{"n_layer": 14, "d_model": 160, "n_head": 4, "n_kv_head": 1, "head_dim": 32, "d_mlp": 320, "vocab_size": 2048, "activation": "swiglu", "norm": "rmsnorm", "norm_place": "pre", "norm_eps": 1e-05, "positions": "rope", "rope_base": 10000.0, "rope_fraction": 0.25, "qk_norm": true, "attn_scale": 0.349, "bias": "none", "tie_embeddings": false, "parallel_block": false, "extras": ["some layers without positions", "some layers without attention", "local attention windows", "shifted keys", "value residuals", "hashed n-gram embeddings", "skips across layers", "LayerScale"], "init": "uniform", "init_std_qkv": 0.0188, "init_std_o": 0.00355, "init_std_up": 0.0188, "init_std_down": 0.00355, "optimizer": "adamw", "lr": 0.0025, "lr_mult_qkv": 0.4, "beta1": 0.9, "beta2": 0.99, "lr_head": 0.00914, "grad_clip": 1.0, "warmup_steps": 547, "schedule": "wsd", "decay_fraction": 0.558, "decay_shape": "linear", "final_lr_fraction": 0.1, "batch_tokens": 16384, "seq_len": 768, "doc_mask": true, "z_loss": 0.0001, "train_tokens": 194500000, "steps": 11872, "dataset": "wikipedia_en"}
Each number is 50 + 10 x the weight over its row's rms, rounded and kept within 0 to 99. Layers, rows and columns count from 0. The size before them is the row's rms in percent of the matrix's.

# q: layer 4 attention query, 128x160, rms 0.0556, rows 0-7,32-39,64-71,96-103, columns 32-63
# k: layer 4 attention key, 32x160, rms 0.0532, rows 0-7, columns 32-63
q0 087:40 57 57 45 53 60 44 51 53 57 58 55 61 57 46 55 41 62 43 37 45 52 41 55 49 63 44 53 44 51 39 45
q32 059:65 48 63 44 59 52 46 46 55 50 40 50 54 49 59 33 56 59 49 34 44 47 54 51 61 51 48 46 53 62 47 50
q64 095:39 56 57 55 48 39 48 37 56 53 56 53 56 61 50 43 51 65 44 50 33 66 45 54 50 44 39 45 39 56 42 37
q96 091:46 43 62 54 61 46 34 59 71 29 48 56 53 50 48 58 54 55 47 37 53 49 38 60 62 63 50 67 46 71 42 41
k0 104:43 48 32 67 43 59 58 50 47 61 45 45 34 64 41 51 49 54 64 58 44 42 43 52 33 64 55 39 67 65 51 56
q1 137:52 63 38 78 49 47 47 51 52 71 43 33 34 55 42 47 61 34 62 46 67 65 47 37 34 53 47 32 42 52 54 62
q33 090:39 55 48 44 56 56 63 69 41 56 27 35 42 41 46 31 52 41 51 55 67 53 54 43 44 43 32 51 45 68 46 60
q65 089:62 51 61 44 47 40 41 72 53 52 29 41 50 54 57 43 61 35 68 55 38 47 49 45 36 65 42 41 46 56 48 64
q97 164:53 66 39 61 53 52 46 49 54 68 48 29 46 52 29 41 57 44 51 44 62 58 39 42 48 57 55 40 64 64 57 66
k1 130:58 55 45 46 70 49 46 47 65 61 74 34 41 60 32 47 48 45 51 60 60 59 40 43 56 44 76 52 51 53 67 50
q2 206:50 63 53 63 56 51 48 39 50 65 45 28 47 56 27 44 64 52 46 55 55 46 45 48 44 53 56 39 62 55 62 68
q34 255:48 76 42 58 51 46 50 48 53 69 50 28 47 55 34 38 62 45 45 60 61 46 43 43 35 52 54 41 58 63 57 67
q66 199:54 57 37 48 59 44 51 50 53 69 51 30 41 58 36 38 65 38 47 63 57 55 41 36 36 62 61 47 54 59 58 65
q98 283:52 64 41 60 54 42 56 45 52 61 44 29 52 63 34 41 58 51 44 50 54 49 43 42 38 58 59 39 62 57 56 68
k2 056:61 52 58 41 60 59 59 50 51 32 29 41 45 52 48 56 32 65 47 56 47 41 59 63 54 30 56 56 35 33 50 42
q3 090:59 52 35 57 55 57 54 58 72 61 41 53 58 40 51 57 50 53 60 68 53 48 47 48 49 66 48 46 51 57 44 56
q35 108:52 62 56 45 43 60 80 51 34 53 38 48 57 53 59 53 56 58 51 56 62 59 46 46 45 31 45 32 47 43 44 56
q67 089:59 49 50 45 57 60 63 40 45 40 57 41 32 59 57 55 54 53 43 64 45 47 58 64 37 45 60 58 56 50 40 53
q99 087:48 48 51 51 60 63 77 59 53 49 38 43 42 52 61 58 71 39 51 56 59 56 45 55 40 29 65 40 31 51 41 61
k3 095:37 60 36 70 51 43 48 27 30 48 47 41 59 54 49 50 52 52 35 66 39 57 58 40 53 44 56 60 61 65 66 52
q4 091:51 30 67 43 75 56 72 44 59 48 45 54 57 33 48 48 67 52 55 52 40 49 53 63 63 30 47 53 63 39 66 46
q36 067:64 68 49 48 45 53 32 45 35 50 29 55 38 42 41 38 59 57 45 62 49 41 61 69 52 44 45 47 55 46 37 44
q68 110:52 42 59 46 47 72 51 58 46 51 51 52 58 30 49 55 37 30 58 36 72 41 56 55 46 60 58 65 50 40 57 37
q100 092:34 53 53 54 33 40 51 36 27 53 52 57 45 56 55 42 40 55 55 46 45 45 47 57 53 55 45 47 63 33 47 51
k4 057:52 62 55 57 52 37 46 43 53 56 63 43 55 59 53 53 44 53 46 64 42 63 35 36 52 43 64 43 43 53 44 46
q5 122:51 70 56 47 43 57 54 57 53 49 36 38 58 35 53 47 39 37 35 62 48 49 62 61 52 51 27 59 60 56 32 48
q37 085:47 39 49 42 47 46 56 49 53 44 58 50 62 52 74 49 43 43 39 74 44 40 62 53 44 48 38 58 50 54 34 47
q69 088:47 64 52 60 48 51 51 34 31 66 46 47 65 59 50 41 44 55 47 68 56 58 47 53 48 67 54 37 61 55 48 57
q101 095:39 50 51 45 45 67 45 64 65 42 24 41 45 44 64 56 46 38 45 67 44 46 60 55 30 55 36 54 41 70 44 64
k5 097:38 41 52 46 37 47 47 53 47 46 52 56 56 49 62 44 53 68 47 28 35 36 46 56 43 56 26 44 52 55 22 51
q6 093:37 53 58 39 42 56 58 50 55 47 52 56 45 40 56 49 35 44 58 38 54 58 62 60 45 35 48 60 52 46 43 38
q38 141:58 42 56 25 44 58 60 56 47 38 25 57 50 45 78 52 48 33 46 57 47 51 53 54 34 48 39 38 42 51 35 49
q70 112:39 27 62 49 40 37 52 73 49 55 48 59 54 39 70 60 45 47 55 61 51 41 59 48 41 48 27 52 43 45 43 58
q102 093:52 43 64 36 57 55 47 51 51 38 48 54 56 43 65 52 41 45 40 50 51 53 61 47 49 51 43 62 24 44 35 39
k6 228:39 41 48 42 35 41 44 59 49 50 49 81 53 36 75 61 56 44 58 39 43 53 60 38 53 49 33 49 39 54 41 51
q7 097:48 62 47 41 52 40 72 52 36 45 41 49 58 33 55 47 49 45 51 46 51 66 52 32 46 58 51 46 56 45 49 72
q39 084:51 49 49 60 38 60 56 55 67 47 47 47 56 46 42 51 51 63 60 47 34 42 86 42 44 58 42 57 45 44 52 46
q71 097:56 38 55 53 50 64 53 31 47 38 47 54 39 43 45 60 65 31 45 34 55 67 54 39 43 40 49 37 40 50 59 55
q103 075:56 41 49 44 69 55 79 60 54 44 50 45 39 47 42 39 49 51 65 55 66 62 69 54 59 46 57 52 46 36 50 46
k7 092:55 60 48 55 58 49 70 35 39 48 54 55 42 69 48 45 43 38 55 79 53 48 39 39 46 41 50 51 44 43 50 43